{
  "d_model": 448,
  "n_kv_head": 7,
  "head_dim": 64,
  "rope_fraction": 1.0,
  "qk_norm": false,
  "tie_embeddings": false,
  "init_std_o": 0.0,
  "optimizer": "soap_variant",
  "beta2": 0.95,
  "schedule": "wsd",
  "decay_shape": "linear",
  "doc_mask": true,
  "steps": 4437
}
Each number is 128 + 24 x the weight over its row's rms, rounded and kept within 0 to 255. Layers, rows and columns count from 0. The size above them is the row's rms in percent of the matrix's.

# layer 6 MLP down (transposed), 1216x448, rms 0.0925, rows 842-881, columns 168-223
size [ 94 104 100  99  98 101 104 107  97 101  94  92 102 102 100  93 106 100 103  98 106 101 103  99  98 101 104 107 103  98 100 101 102  87 102  98  91 104 100  95]
[[155 111  96 170 151 119 150 124 135 126 125 123 107 155 135 118 129 150 121 106  92 110 122 128 100 137 132 116 106 109 118 170  95 123 162 125 146 125 130 102 151 117 127 112 135 163 123  93 115 109  94 131 139 158 126 127]
 [101 159 113  94 118 100 142 140 154 138 111 149 118 109 125 170 109 145 102 138  77 110  98 114 127 160 126 119 133  99  72 189 129 130 159 124 123 149  97 134 133 137  82 114 104 158 100 139 104 141 102 119 127 132  90 166]
 [144  95 106 161  84 137 116 107 126 147 162 137 103 206 167 125 120 114  82 126 144 124 117 149 133 164 140 119 151 113 105 191  93 109 129 128 144 123 134 168 160 161 150 117 115  78  82 119 131 122  88  87 128 122 115 104]
 [182 176  98 123 103 154 118 157 119  95  97 110  88 118 110 102 138 166 142  91 114 151 139 128 138 123 117 118 115 152 116 153  91 159 158 124 115 119 159 183 155 132 110 136 118 127 133 135 147 141 144  86 142 112 126 119]
 [146 162 139  98  85 154 161 119 155 145 153 102  82 122 123 108 157 118 123 145 144 127 139 172 132 127 110 121 103  81 148 136 140 110 118 142 156 104 138 128 121 139 134 129 137 135 107  87 145 137 118 131 106 100 145 192]
 [154 114 118 137 156 123 155 150 161 152 130 164 159 134 114 119 122 140  87 129 117 150 113 125  94 102 107 123 115 118 167 134  92 122 106 126 157 132 167 139 157 136 129 110 111 126 178 125 154 155 178 143 114 117  95 150]
 [ 95 160 127  61 113  92 171 144  78 129 142 127 173 172 132 152 137 144 124 107 175 142 110 116 136 115 158 195 129 122 117 131 118 119 114 128 134  88 110 124 149 112  92 147 147 127 117 129 103 162 110  75 131  99 145 174]
 [131 159 103 128 120 145 110 108 153  64  88  74  92 146 123 151 106 131 117 127 167 116  66 127  85 133 116 120 129 117 170 139  91 138 127 110 130 110 116  91 141 154 104 144  97 131  93 113 106 153 152 147 116 123  95 103]
 [151  68 127 106 112 153 107 154  99 163  94 175 180 135 140 143 139 141 173 116 145  85 124 132 147 128 156 142 147 122 143 124 145 174 108 105 151  91 151 181 171 124 126 139 156  89 167 122 164 120 146 114 120 122 144 108]
 [139  86 123 126 135 123 158 150 167 126 103  99 100 135 129  82 145 137 146 136 106 100 162 139 149 122 129 132 142 124 130 147  91 147 133 125 151 131 183 133 130 100 131 109 173  98 105 107 101 100 126 132 147 135 124 133]
 [152 144 130 154 118 112 140  95 163 124 155 116 108 136 106 158 149 117  92 144 132 150 152 134 159 134  98 164  68 116 140 132  94 151 148 129 138 149 109  94 120 115 161 147 134 142 112 123 103 134 110 109 103 185 134 140]
 [115 167 123 128 132 109  77 136  98 112  93 157 121  83 114 139 104  98 117 172 108 164 125 148 180 128 127 156 102 113 197 146 127 129 110 117 145 166 128 176 144 112  90 124  92  99 126 159 188 150 155 120 122  99 125 129]
 [153 160 127 170 127 116 123 110  99 142 176 109 144  97 122  68 132 120 103 129 118 146 164 151 136 157 106 170  91 110 151 127 138 123 125  66 167 102  87 163  97 154 102 153 118 156 128 136 148 129 156 144 140 126  96 123]
 [147 118 143  95 123 136 129 143 163 110 135 162 122 126 130  84 185 135 135 143 133 131 122 127 135 162 115 111 138 119 152 125 131 108  95 126 114  71 126 122 107 164 151 156 113 122 155 116 151 126  75 146 119 134 113 170]
 [112 125 153  97 163 141  98 188 120 119 129 112 110 119 105  96 127 105 105 116 151  93 122 102  91 145 142  94 201 137 111  91  81 165 111  68 135 136 110 109 130 125  91  74 130 135 184  77 104 112 128 145 141 108 111 106]
 [112  77 171 148 134 152  99 124 112 123 128 106  92 134 134 166 127 128  97 102 140 111  87 138 130 142 132 122  99 103 130 152 119 131 151 140 124 121 142  92 121 110 137 106 112 177 155 107 202 126 127 144  70 162 115 163]
 [159  96 103 122 141 134 107 132 124 155 135 122  73 106 162  90 102 176 104 107 135  91 147 126 126 119 186 135 109 104 102 146 117 130  83 101 101 165 155  98  88 123 141 174 129 102 151 126 153 138 167 100 129  95 119 129]
 [ 89 135 162 102 102 106 135  94  98 135 150 148 115 129 157 145 115 159 146 133 137 139 165 165 114  98 104 150 111 117  99 157 145 141 114 131 128 122  75 159 138 156 104 146 127 145 141 131 130 104 113 129 116 101 110 106]
 [155 133 147 146 117 123 149 143 176 136 132 154 144 121  95 118 170 142 144 114 125 173 127 163 149 125 151 149 133 135 132 114 146 132 115 126 165  89 139 125 137 138 174 103 124 154 116 121 122 190 129 129 149  52 122 105]
 [ 89 106 117 163 122 137 108 144 132 115  75 143 116 126 110  88 105 139 122 135 118 140 123 170 126 126 123 111 148 121 125  54 137 127 125 160 130  92 118 131  97 144  93 125 153  96 114 155 160 152 119 112 150  80 139  68]
 [129  95 147 140 126 176 103 100 131 121  88 152 112 119 165  97 135 171 160 137 136 130 109 116 106 157 131 140 124 135 115 133 123 137 124 116 163 120 117 140 133 122 146 103 144 135  90 111 131 123 119 160 108  81 140 106]
 [141 134 113 112 113 117 106 109 130 112 145 139 152 148 138 130 136 118 132  89 160 150 173 130 139 152 119 121 104 130 115 138  83 149 155 122 138 108 141 141 143 131  82 148 157 124 133 139 114 151 175 150 113 141 135 160]
 [133  78 104  98  99 142 155 143 131 112 131 155 156  87 123 118 112 169 150 146 161 105 113 114 106 156 138 107 145 167 146 135 140 118 142 124 109 148 153 125 123 154 125 115 147 160 105 121 113 131 117  89 132  79 112 100]
 [120 108 114 125 131 109 174 151 133 123 123 143 117  91 145 162 136  96 168 137 132 147 143 159 127 138 143 119 161 143 152 134 162 127 156 144 169 121 116 100 121  64 147 123 196  85 131 153 138 147 176 123  65 146 107  80]
 [116 127 125 150 120 122 158 171 165  86 126  95 110 133 112 143 137 115 155 131 156 160 127 124 151 111 165 130 143  87 125 143  73 159 162 169 138 144 131 124 108  81 147 101 147 101  91 102 115  75 159 117 144 144 136 142]
 [159 129 159  87  95 140 167 162 150 150 148  77 132 114 107 134  98 147 149  88 105 116 120 166 165 129 115 121  94  93 122 120 163 126 125 131 137 145 170 173  92  96 122 148 110 137 135 142 110 137 150 152 142 114 144 136]
 [115  95 143 130 131 124 119  80 128 113 139 132 164 105 125 131 135 169 107  78  93 129 142 140 145 130 119 147 142 143 161 152 117 149 150  98 135  82  89 145  76 171 129 156 126 133 110 135 113 165 153 113 116 167 112 118]
 [ 94 117 127 158 121 138 115  96 140  97  78 130 119 145  91 126 179 135  99 156 123 131 128  94 100 141 135 148 112 129 145  47 154 147 204 157 135 139  96 137  71 130 138 128 149  98 106 133 146 138 128 155 138  99 149 126]
 [126 130 127 137 130 167 110 154 125 142 128 101 132  89 124 123 145 123 165 101 170 128 138 125 138 155 121 116 120 165 125 140 155  88 108 101 145 133  93 111 108 127 110 119 112 112 178 140 141 148 156 128 126 119 131 126]
 [153  87 148 114 112 135 119 160 135 121 118 162 169 127 152 167  95 115 113 138 130 113 100 125 130 116 145 161 120 121 163 142  96 159 133 135 124 169 119 155 178 134 140 108 150 139 141 152 166 114  83 106 148 140 103  86]
 [114  87 102 116  81 123 129 137  86 140 141 165 150 125 117 154 127 149 127 123 135 103 127 164 122 112 124 162 171 129 134  94 127 115 128  95 119 137 155 135  51 135 155 137 139 118 117 141 121 153 106 129  71 126 132 112]
 [133 140 100 133 135 110 141 116 134  97 165 125 148  75 131 155 170 175 156 115 188 108 123  90  71 152 124 152 103 111 145 137 120 135 156 161 134 102 139 144 113 111 142 100  74 136 149 122 117 108 127 151 142 110 141 122]
 [161 140 115 151 123  92 121  55 121  79 155 128  79 158 141 148 136 105 127  80  89 142 177 156  93 130 108 142 166 130  99 123 143 125 163  99  96 109 132  84 128 129 135 161 118 120 182 128 133  91 155 125 152 110 108  87]
 [102  95 116 124 139 157 150 153 139 142 104 130 121  71 173 102  88 168  99 163 111 119  74  89 169 154 145 110 116 134 184 125 115 110 162 123 119 112 142 160 115 141 138 103  90 120 110 163 100  59 120 150 146 167 117 132]
 [ 97 118 135 123 103 115 167 131 118 126 154 117 115 158 123 147 102 138 125 115 118 122 178 154 120 189 131  96 145 131 109 109 162 163 121 159 133 143  94 148 166 118  81 115 117 183 112 137 171 140 101 116 116 144  71  71]
 [140  97 152 147 119 161 187 115 109 123 123 121 129 170 140 175 135 172 159 111 140 105 127 117 133 122 135 164 117 134 117 134 141 151  90 137 142 157 121 126 190 106  91 132 106 124 107 141 110  85  93 132 172 115 110 135]
 [112 129 125 167 126  83  70 112 121 140 114 143 121  79 136 119 104 158  98 145 120 140 123 129 162 117 120 130  79 112 134 126 156 123 125 157 150 112 154 112 144 126 144 165 142 104  69 161 129  91 121 119 110 125 142 142]
 [104 100 113 139  91 148 131 166 155 163 147 116 128 123 114 118 107  52 140 116 133 122 136 120 138 100 111 137 125  93 109 120 128 124 156 134 117  96  86 109 109  87 145 123 139 156 168 145 139 134 148 159 102 136 159 128]
 [128 101 154 139  92 179 166 115 137 122 149 126 121 101  82 151 123 164 132 147 134 131 177 141 130 101 123 102 116  90 106 117 146 118 111 112 114 167 119 112 132 130  81 116 113 117  96 132 141 133 112 119  81 152 108 157]
 [141 146 102 126 115 118 143 113 140  98 151 129 131 156 144 123 133 106 170  92  80  96 114 119 122 119  87 153 126 122 139 104 152 149 123 141 140 116  98 131 138 129 163  98  99 139 136 144 134 134  96 117  85 137  82 129]]
# layer 6 MLP gate, 1216x448, rms 0.0958, rows 843-882, columns 168-223
size [ 96 101 106  98  99 105 100  98 113  94  97 104 105  93  97  98  95  95 101 101 101 102  99  98  99 100 104  96  92 103  99 101 103  95 100  93  99  95  94  99]
[[130 105  98 104 149 113 126 145 136  98 124 109 118 110 139 117 107 183 113 126 111 134  90 122 134 138 122 152 134 146 136 134 102 103 161 148 106 119  96  92 139 137 110 126 137 149 101 126 164  82 149  99 126 100 148 122]
 [162 131 117 159 125 133 157 117 161 131 154 143 131 142 121 137  86 176 143 152 173 115 134 163 172 159 115 133 104 159 104 152 135  83 119 129 114 124 141 163 125  87 116  85 183 164 125 141 111 121 134 106 151 112 131  70]
 [160 123 141 116 102 144 126 119 120 148 127 107 160  57 149 100 134 103 129 118 156 159  93 129 127 133 123 145  92 100 116 106 134 131 103 149 133 125 141 175  88 112 125 135 148 127 114 141 151 112 142 134 106 156 149 123]
 [173 166 127 160 163 155 120 166 145 128 114 155 176 132 104 139 100 141  99 154 136 149 159 147 129 131 112 129 113 130 134 100 107  96 116 104 151 110 159 120 140 113 147 143 107 110 117 129 112 119 106 132 153 144 205  98]
 [109 117 133 147  94 127 116  85  92  84 108 194 172  98 123 112 157  86 110 157 149 143 128  82 122 105 142  94  69 167 122 164 111 170 131  97 168 143 123 163  98  98 136 142 140 161  77 102 110 146 160  98 134  92 150  91]
 [130  70 132 132 152 148 116 170 135 114 127 128  95 100 149 121 120 133 110 136 170 128  63  95 148  86 152 128 151 175 173 145 115 136 102 117 130 115 146 116 117 138 157 102 172 136 153 125 124  90 129 104 112 165 107 128]
 [131 105 103 145 115 113 115 136 130 110 145 112 168 131 133  96 123 182 109 148 122 132 117  84 116 124 157 188 120 114 128 130 116 127 147 114 132 144 128 111 143 108 127 105 107 110 108  99  89 135 126 141 202 103 162 130]
 [131 116 161  79  76 114 105 137  96 137 150  93 143 159 146 147 122 127 125 126 119 130 140 135 161 124 109 118 140  86 152 150 166  70 111 124 174 145  93 124 137 120  88 157 135 135 140 121  95 127 160 151 126 133 162 127]
 [124 121 143 128  93 124 127 139 149 112 140 172 119 148 131 155 148 167 103 133 108  91 145 109 142 129 138 143 142 147 142 113 128  80 132 132 101 101 106 139 131 153 136 159  68 100 118 119 104  97 124 151 127 147 142 112]
 [101 145  94  82 136 121 104 119 149  84 101 160 165 148 141 122 119 147 104 143  92  94 147 123  96  65 130 116 175 115  77 118 177 108 119 160 124 141 138 120 165 135 153  91 152 128 125 129 122 162 129 137 153  89 153 151]
 [135 138 135 105 136 130 123 120 126 158 153 161 119  74 114 115  81 123 136 125 102 121 139 149  92 137 101 101 131 142  92 174 155  94 141  95 104 101 145  97 170 108  98 175 136 164 118 125 138 135 129 126 108 147 140 146]
 [115 146 152 108 123 102 102  95 143 149 154 165 146 127 152 132 113 108 112 142  84 113 125 137 135 119 157 142 146 110 135 140 129 166 103 151 101 162 127 114 133 127 125 126 133 129 116 128 141  80 177 104 147 107 116 101]
 [197 100 155  99 142  93  95  89 138 113 128 125 127 176 160 138 116 141 151 151 128 151 125 120 185 134 160 148 172 181 179 147 146 115 160 109 140  84 130 102 139  99 120 102 118 140 119 143 102 162 118 159 140 170 144 149]
 [114 134 142 134 108 168 146  87  95 157 144 128 128 123 146 174 164 102 124 159 146 105 123 141 124  95 178 140 128 120 119 110  98 122 154 132 115 129 125 155 156 141  88 140 124 138 148 129 115  80 108 118 108  99 109  81]
 [ 98 165 124 131 118 108 107 135 132 105 117 134 127 130 144 117 146 135 180 136  84 116 173  94 153 119 128 145 139 128 151  71 181 130 146 140 120 173 151 122 125 122 150 156 160 128 133  69 139 143 154 114 161  95 117 126]
 [168 139  80  97 144 142 115 135 148 117 129 106 143 150 138 142 110 176 120 121 123 139 146  88 133 102 177 125 159 136 124 115 108 115 105 119 109 111 166 135 159 179 106  89 103 146 111 129 138 119 145  92 134 212 116 113]
 [138  90 111 114 125 129 111 128 146  96 122 125 111 189 125 131 135 103 159  86 140 140 162 111 141 107 119 138  93 118 126 110 172 135 118 176 116  93 150 130 138  94 124 186 141  90 141  99 113 112 146 157 125 157 140 146]
 [156 117 113 146 116 134  52  96 137 146 148 124 146 135  93 123 111 110 132 141 110 148 119 140 138 142  99 119 166 132 163  95 110 108 175 143 177 149 133 141 127 149 120 132 137 153  96 127 106 121 132  94  98 114 121 126]
 [116  79 128  96  78 124 143  91 118 139 140 129 100 168 163 156 122  95 155 115 110 108 124 140 140 132 137 135 143 122 126 113 101 124 129 133 115 133 107 167  94 118 118 157  54 122 142 145 118 100 138 128 112 127 136  50]
 [124 152 116 145 142 131 157 107 121 123 127  90 118 123 164 113 117 153 103 149 115 146 110 151 149 119 140 132 133 148 128 116 171 103 168 127 133 144  94 125 157 140 154 127 171 133 141 115 127 117 101 140 112 115  74 109]
 [132 125 140 100 110 113 148 171 122 138 106 150 128 123 122 126 122 134 127 142 132 139 147 107 104 109 113 125 122 141 122 132 142 102 146 142  90 104 105  94 139 136 127 142 148 142 107  99 138 134 142 118 160 114 103 144]
 [119 151 162 120 103 112 145 166 155 125 126 113 126  94 126 127 146  88 165 150 153 126 128 101 113 158 117 157 161 118 140  88 112  76 153 158 121 127 100  98 137  93 136 123 173 127 111 135  95 122 110 117  87 111 109 167]
 [ 90 117 131 113 125 127 108 116 158  91 112 140 139 122 132 119 165 135 106 118 176 114 132 117 162 147 142 123 148 167 150 150 139 174 109 134 130  95 161 106 116 145 156 141  93 134 170 141  70 133 142 134 142 120 145 103]
 [151 125  96  97 115 163 102 142 149 145 150 133 100 143 152 129 137  94 149 124 139 151  89 113 139 108 189 158 157 119 127 175 122 153 140 169 126 137  97  99  93 116 140 146 140 134 130 111 122 121 126  97 128 177  88 162]
 [129 110 127 124  91  77 121 131 107 129 101 114 119 106 114 112 121 124 150  96 134 119 149 134 123 122 162 134  95 109 132 107 111 137 144 162  83 124 132 125 120 141 175 117 172 117 127 119 153  92 107  76 121 134 132 156]
 [135 117 154 118 123 141 147 117 139 143 155 124  96 127 144 166 145 135 140 124 128 103 143 150 108 151 119 132 142 173 148 118 105 123 136 124 110 108 143 142 135 150 159 119 174 125 127 119 114 122 149 135  91 143 146 139]
 [ 99  93 109 135 121 134 141 159 127 184 130 168 167 147 154 133 146 133 119 148 145 126 122 140 108 128 132 107 113 140 153 130 116 116 181 115 116 130 117 120 122 118 131 157 136  85 103 105 154 120 104 134 126 160 149 128]
 [121 164 104 105 109 143 136 105 144 165 146 108 120  99 144 150 140 135 140 133 141 102 142 133 167 132 127 125 106  83 100 106 152 166 121  81 147 144 132 130  92 132 133 128 138 140 123 132 125 159 143 152 132 102 158 132]
 [133 115 107 153 130 105 146 135 123  93 120 100 129 142 155 158 111 152 141 100 117 141 157 151 138 143  92 100 102 100 144 103 154  96 141 118 136 148 111 116 165 114 122 126 153 112 115 115  98 157  79 159 112  90 148 114]
 [142 152 128 153 122 157 174 114  96 100 150 151 113 140 166 111 117 120 154 161 135 112 116 148  73 150 136 111 173 127 142 188 102 100 129 109  89  91 142 131 136 108 119  89 148  99 123 135 101 145 158 109 119 124 141 125]
 [102 113 159 126 150 149 107 120 135 158 187 167  83 115 105 142 132 148 133 131 117 144 126 128  87 118 142 132 112 139  84  96 137  95 164 106 111 127 126 124 108 112 157 116 121  92 191 153 153 156 124  87 132 138 124 143]
 [113 138 201 131 160 178 147 129 130 175 111  89 126 155 107 135 113 123 103 118 125 121 141 168 140 201 159 146 121 134 131 129 177 127 141 122 115 102 173 111 114 133 119 112 119 108 117 131 123 104 129 125 103 156 168 139]
 [141  78 106  85 112 121 129  81 150 136 156 115 111 110 146  93 121 142 105 135 141 100 108 156 166 133 131 116 110 131 152 119 121 143 147 142  84 170 146 122 120 169 133 101  87 168 141 123  67 149 125 138 131 166 162 146]
 [120 137 143  63 187 145 124 120 143 116 100  86 128 127 124 131 161 123 113 122 147 147 147 132 154 139 123 161 134 126  99 118 122 179 144 153 126  69 107 124 156 139 126 156 122 118 142 131 121 100 168  93  97 101 114 144]
 [102 167 145 131 118 101  92 155 152 113 118 157 107 100 111 144 158 126 136 141 120 145 123 158 130 120 165 119 114 102 148 127 123 136 146 125 124 106 168 139  83  80  98 144 149 115 107 116 160 127 154 136 133 166 115 135]
 [153 106 130 142 139 105 141 158 112 130 140 123 155 131 109 160 139 129 168 137 151  80 107 134 123 135  92 149 174 167 149 136 117 141 114 127 191 107 165 151 151 133 157 137  75 156 112 115 153 155 126 126 141 134 138 104]
 [113 110 154 129 119 130 104 107 131 106 119 126 152 133 163 100 133 118 152 160 107 107 126 168 134 107 133 125 147 144 128 126  86 155 129 106 111  97 107 141 158 129 203 136 136 150 107 130 141 160 120 101 135  81 150 135]
 [108 153 155 144 138 133 168 133 165 146 139 122 129 129 167 101 130 159 121 165  96 107 133 165 142 116 123 125 142 140 169 119 126 110 172 103  93 110 147 154 154  98 118 147  81 137 100 152 149 124 140  83 110 185 125 137]
 [142 124 109 117 122 138 131 133 134  93 138 114 152 139 110 105 164 164 128 118 158 124 128 143 127 144 127 123 117 135 114 127 123 120 150 145 121 124  76 126 153 150 109  73 162 150 148 131  71 101 162 143 137 114 157 119]
 [147 113 144 115 129 116 154 159 167 169 134 118 142  88 140 139 119 119 136 163 123 109 123 140 132 107 122 105 145 114 125 131 124 109 137 105 112 132 111 151 168 155 116 107  99  99 150 155 111 121 159 108  91 137 101  79]]
# layer 6 MLP up, 1216x448, rms 0.102, rows 843-882, columns 168-223
size [100 101  94 101 101 102 103  97 109  96  96 102 106  97  92 102  92  99 100 105  96 102 100  98  98  98 103 101  95  98 104 106 102  96  95  93 113  97  95 101]
[[ 92 127 174 141 121 107 153 117 123 146 110 138 187 137 112 135 152 130 155 110 138 144  91  98 158 111 115 117 122 162 139 110 110 159 154 140  81 174 103 117 114 108 133 166 119  75 101 112 162 150 126 124 167  97 147 128]
 [120 122 113  60  90 102 107 142 146 109 141  93 128 187 110 172 134 134 137 123 174 150 130 162 150 156 153 110 174 131 113 158 140 144 177 126 111  92 125 145 136 130 130 107 144 140 124  98 153  86 129 118 121 118 138  67]
 [120 174 121 140  89 151 142  89 103 128  90 136  86 109  96 145 107 121 146 107 141 127 131 142 149 123  98 134 140 174 138 145 133 130 129 118 157 110 142 133 174 117 166 144 156 147 127 108 116 149 105 137 148 129 117 133]
 [143 104 114 146  94 142 138 149 184 166 146  94 114 109 128 103 172 176 160  77 132 102 123  94 133 112 119  92 134 135 124 107 123 128 149 175 121 125 152 122 159 168 114  89 136 121 137  88 113 127 142 100  94 141 128 164]
 [118 130 122 112 147 165 142 173 131 107  83 137  80  81 121 164 146 138 142 106  94  99 126 132 159 165 132 122 161 114  65 142 179 134 120 141  93  69 137  94 157 142  92 121 137 127 152 131 172  95 166 139 129 125 110 158]
 [123 140 116 160 151 107  95 163 135 137 124 168 132 164 146 146 121 116 139 160 145 145 148 119  90 131 199 147 124 133  71 128 169 133 121 164 103 103 134 117 147 161 150  85 118 104 163 143 157 112 168 111  95 133  94 117]
 [117 137 108 141 117 125 102 137 164 145  87 122 129 128 159 118 143 159 138 114 151 137 110 130 104 102 135 123  87 115 144 108 113 133 129 116 162  91 131  98 124 156 102 158  77 123 128 152 187 148 123 154 123 128 141 102]
 [106 138 150 128 155 111 152  61 141 138 163 105 118 114 140 149 159 149 166 149 126 128 159 145 142 118 119 125 139 131 145 135 147 154 108 123 177 107  75 140 132  99 117 113 162 125 137 116 125 107 140  99 160  82 130 106]
 [137 107 118  99 121 140 132 125 121  96  91 140 128 100 141 126 128  86 136 102 145 150 190 105 112 123 152 148 119 133 160 140 127 149  83 145 135 168 130 163  93 152 151 120 146 106 133  78 161 120 138 122 112 102 118 153]
 [130 126 160 103 126 148 141 117 102 133  83 139 108 125  66 154 134  99 166 140 170 113  66 117 103 148 167 138 104 132 140 134 124 135 142 102 132 145 100 145 139 115 176 128 100 145 157 132  85 136 154 169 150 147 137 110]
 [142 141 145 102 109 120 159 145 121 160 155 167 101 119 108 146 131 118  85  78 118  90 100 148 114 126 126  83 148 157 120 173 125 131 135  95 130  82 154 116 112 104 143 155 127 147 143 130 136 183 109 129 113 133 111 181]
 [160  86 163 161 144 151 152 126 117 117 159 104 125 142 108 123 142  86 158 126 120 120 122 107 135  98 138 134 149  96  98 168  97 107 133 115  82 142  79 137 183 127 124 128 143  92  86 156 101 163 140 138 131 136 136 136]
 [144 131 135 126  95 111 138 119 182 127 139 135 154  92 116 196 180 174  98 119 123 125 161 104 117 143 120 102 172  47 134 151 118 152 106 102 121 133 132 120 109 119 152 137 119 106 103 131 123 132 120 140 117 131 116 148]
 [121 179 111 157 110  92 129  94  98 163 147  88 116 159 154 108 151 118 120 136 127 124 164 115 120 163 164 179  98 149 140  80 121  89 156 134 143 118 126 126 106 140 136 134 143 107 123 122 102  78 116 133  93 139 169 131]
 [128 166 107 151 144 105 147 120 105  97 109 130 157 173 143 114 170 133 147 129 123 143 105 133 120  75 148 152 157 173 102 105 138 145 132 149 149 136 103 129 163 156 119 157 137 129 122 151 100 149 111 124 199 137 125 135]
 [105 124 134 139 136 122 120 138 104 159 123 127  90 156 132 113 111 135 116 112 135 139 162 118  96  93 155 134 123 148  94 145 142  88 107 141  85 159 119 105 113 168 138  97 114 127 136  99 145 112 123 117 112 139  79 101]
 [111 177 111 116 119 156 132 135 142 145 157 121 182 104 131  93 169 103 133 132 108 134 168 147 145 117 148 108 100 162 174  95 118 125  87 135 143 145 126 141 137 177 134  96  92 102 104  79  99  90 100 122 148 132 140 132]
 [150 134 130  99 130 108 115  69  93 138 109  87 137  76 148 141 117 144 164 127 114 111 107 127 143 103 121 170 150 130 144 115 133 134 143 156 117  92 127 160 125 149 124 117 125 124 132 102 117 119  87 134 110 101 132  95]
 [133 113 126  62  73  91 116 124 165 122 152 117 146 166 133 122 137 115 125 131 115 115 164 102 120 132 124 141 161  79 120 142 138 144 103 148 116 134 163 105  85 130 135 119 105 121 100 155 132 155 137 139 159 150 134  88]
 [ 87 122 164 147  94 159  84 128 103 162 132 116 143 125 126 130 149  70 139 111 104 100  95  78 119 170 115 132 149  97 119  92 172 120 140 112  90  96 111 179 148 114 107 145 118  68 139 112 144 137  73 134 145 112 103 142]
 [122 163 105 164  97 153 120 132 115 143 124 118 146 149 107 126 114 120 120 123 111  80 159 107 109 157 163 103 105 151 117  89 115 105  96 162 131 130 182 141 112 168 135 124 131 108 121 158 144 116 153 124 156 113 152 104]
 [197 160 140 128  85 130 111 145 124 150 146 149 169  83 123 116 118 123 113 123 129 113 148  97 139 132 174 133 162 155 130  88 129 100 148 105  83  92 177 128 129 104 132 138 122 129 163 112 115 111 113 147 122 156  90 100]
 [121 127 121 160 152 173 148 140 162 143 121 116 103 138 141 143 114 162 137 156 105 145 128  91 118  79  96 156 117 163  94 131 144 107  94  99 131 125  76 136 113 124  96 130 112 128 124 178 115 156  89 133 130 119 161 166]
 [140 152 141 137 158  91 114  83 111 110 139 169 143 171 129 144 106 161  69 135 119 127 141 118 120 148 102 122 106 147 134 124 131 161 137 138 112 172 150 131 117 145 130 110 102 123 124 121 137 137 112 140 130  99 106 117]
 [137 125 152 116 125 149 142  75 124 107 141 135 170 159 157 158 137 138 110 129 121 150 113 123 106 128 142 119 132 151 124 142 139 102 115 126 144 111  92  68 177 125 137 136 141 116 132 154 146 109 108 189 121 160  70 125]
 [115 122 124 118 111 113 118 110 129  93  72 158 137 120 117 129 125 137 147 100 104  99 110 141 111 117 119 103 158 149 145 133 140 172 149 143 154 102 114 149 111 145 153 132 112 127 103 117 146  98 116 136  76 116 121 158]
 [172 115 166 147  98 104 113 122 127 157  87 146 122 113 137 190 135 142  93 122 116 115 133 148 164 105 140 117 134 173 166  93 153  90 124 134 103  94 141 123 140 119 111 138 104  78 120 105 172 116 157 151 110 111 156 141]
 [ 99 103 101  86 102 129 169 106 138 160 119  93 146  70 100 158 152 101 108 169 116 105  70 131 110 131 197 120 108 134 111 155 140 134 124 139 147 112 118 139 163  90 139 111  92 138 125  84 127 123 148 146 106 118 148 105]
 [151 108 171  80 143 191 119  92 135 121 135 110 179 136 133 155 105 128  85 123 129 146 125 113 124 116  95 112 127 171 100 117 142 111 154 157 126 134 108 157 113 130 127 132 167 141 156 131  81 101 148 103 141 132 131 134]
 [123 112  86 111 122 139 117 108  93 108 155 116  69 117 130 143 127 144 154 141  97 149 106 142 112  98 129 160 165 130 146 107 121 128 131 115  91 127 131 151 152 107 139 184 117  99  87 101 131 158 144 134 121 149 138 106]
 [107 111 140 150 156  94  89 156 129 120 126 125 129 165 144 161 149 140  92 159 117 130 188 102 139 133 143 159 130 158 129 162 122 144  87 112 108  84 125 141 161 134  93 135 129 160 114 143 150 144 121 156 148 125 105  88]
 [103 167 136  75  88 121  99 115 124  94 122 111  99 104  80 110 147 145 111 118 118 134 139 153 118 155 117 158 154 116  96 108  88 135 144 132 137 105 150 135  95 111 152 100 111 123 131 106 165 139 101  96 155 143 160 135]
 [111 137 122  93 144 116 144 167 162 101 126 120  90 119 181 120 110 145 101 122 134  89 156 125 130 122 131 122  98 129 178 146 143 121  64  99 130 138 134 157 132 146 135 155 118 163 144 128 108 135 176 146 145 121 138 134]
 [118 113 135 134 162 134 110 106 116  97 130  94  80 148 103 143 104 116 136 108 114 137 107 146  86 121 120 101 126 105 133  82 174  97  84 127  93 126 124 137 101 119 116 113 149 102  72 162  83 169 108 161 159 129 157 136]
 [127 114 112 137  98 108  74 113 118 150 160 138 138 177 125 117 150 118 166 124 183 127 107 122 157 118 176 130 109 134 108 136 103 131 107 137  93 160 109 139 115 137 106 159 162 132 118 124 116 142  95 100 104 144 130 120]
 [ 89 107 147 131 176 184 145  86  81 160 128  98 170  94  89 112 125 101 162 130 154 167 123  89 106 162 113 104 154 140 133 102 125  99 139 136 142 147 131 105 143 142 113 134 168 118 141  87 141 149 113 147 122 104 134  71]
 [143 117 110 125 153 133 129 102 108 133  97 166  99 172 130 155 123 164 161 138  91 158 153 103 142  81 168 155 152 119 117  93 112 173 146 145 124 165 116  98 142 151 110 108  94 132 153 118 128 168 128  88 163  53 133 118]
 [134 117  94 102 114 101 149 108 153 109 148 146 142 184 104 132  97  98 139 114 112 165 154  99 158 107 118 116 106  96 169 112  81 119 129  79 151 150 133 102 150 121 111 135  94 132 142 112 128 128 137 119  97  88 130 120]
 [118 118 152 150 139 158 107  91 130 110 123 171 130 146  84 126 144 122 107 130 131 107 102 143 140 144 149 105 136 160 103 168  63 147  95 129 118 131 119 101 142 112 138 139 106 195 165  96 147 157  95 171 140 116 148 127]
 [142 159 135 128 103 150 127 118  97 123 146 151  95  96 164 116 112 157 170 181 125  94 148 107 122  83 133 122  92  92 113 116 144 117 124 126 145 137 145 121 104 121 147 103 113 164 126 181 108  91 152 152 149 114 143 122]]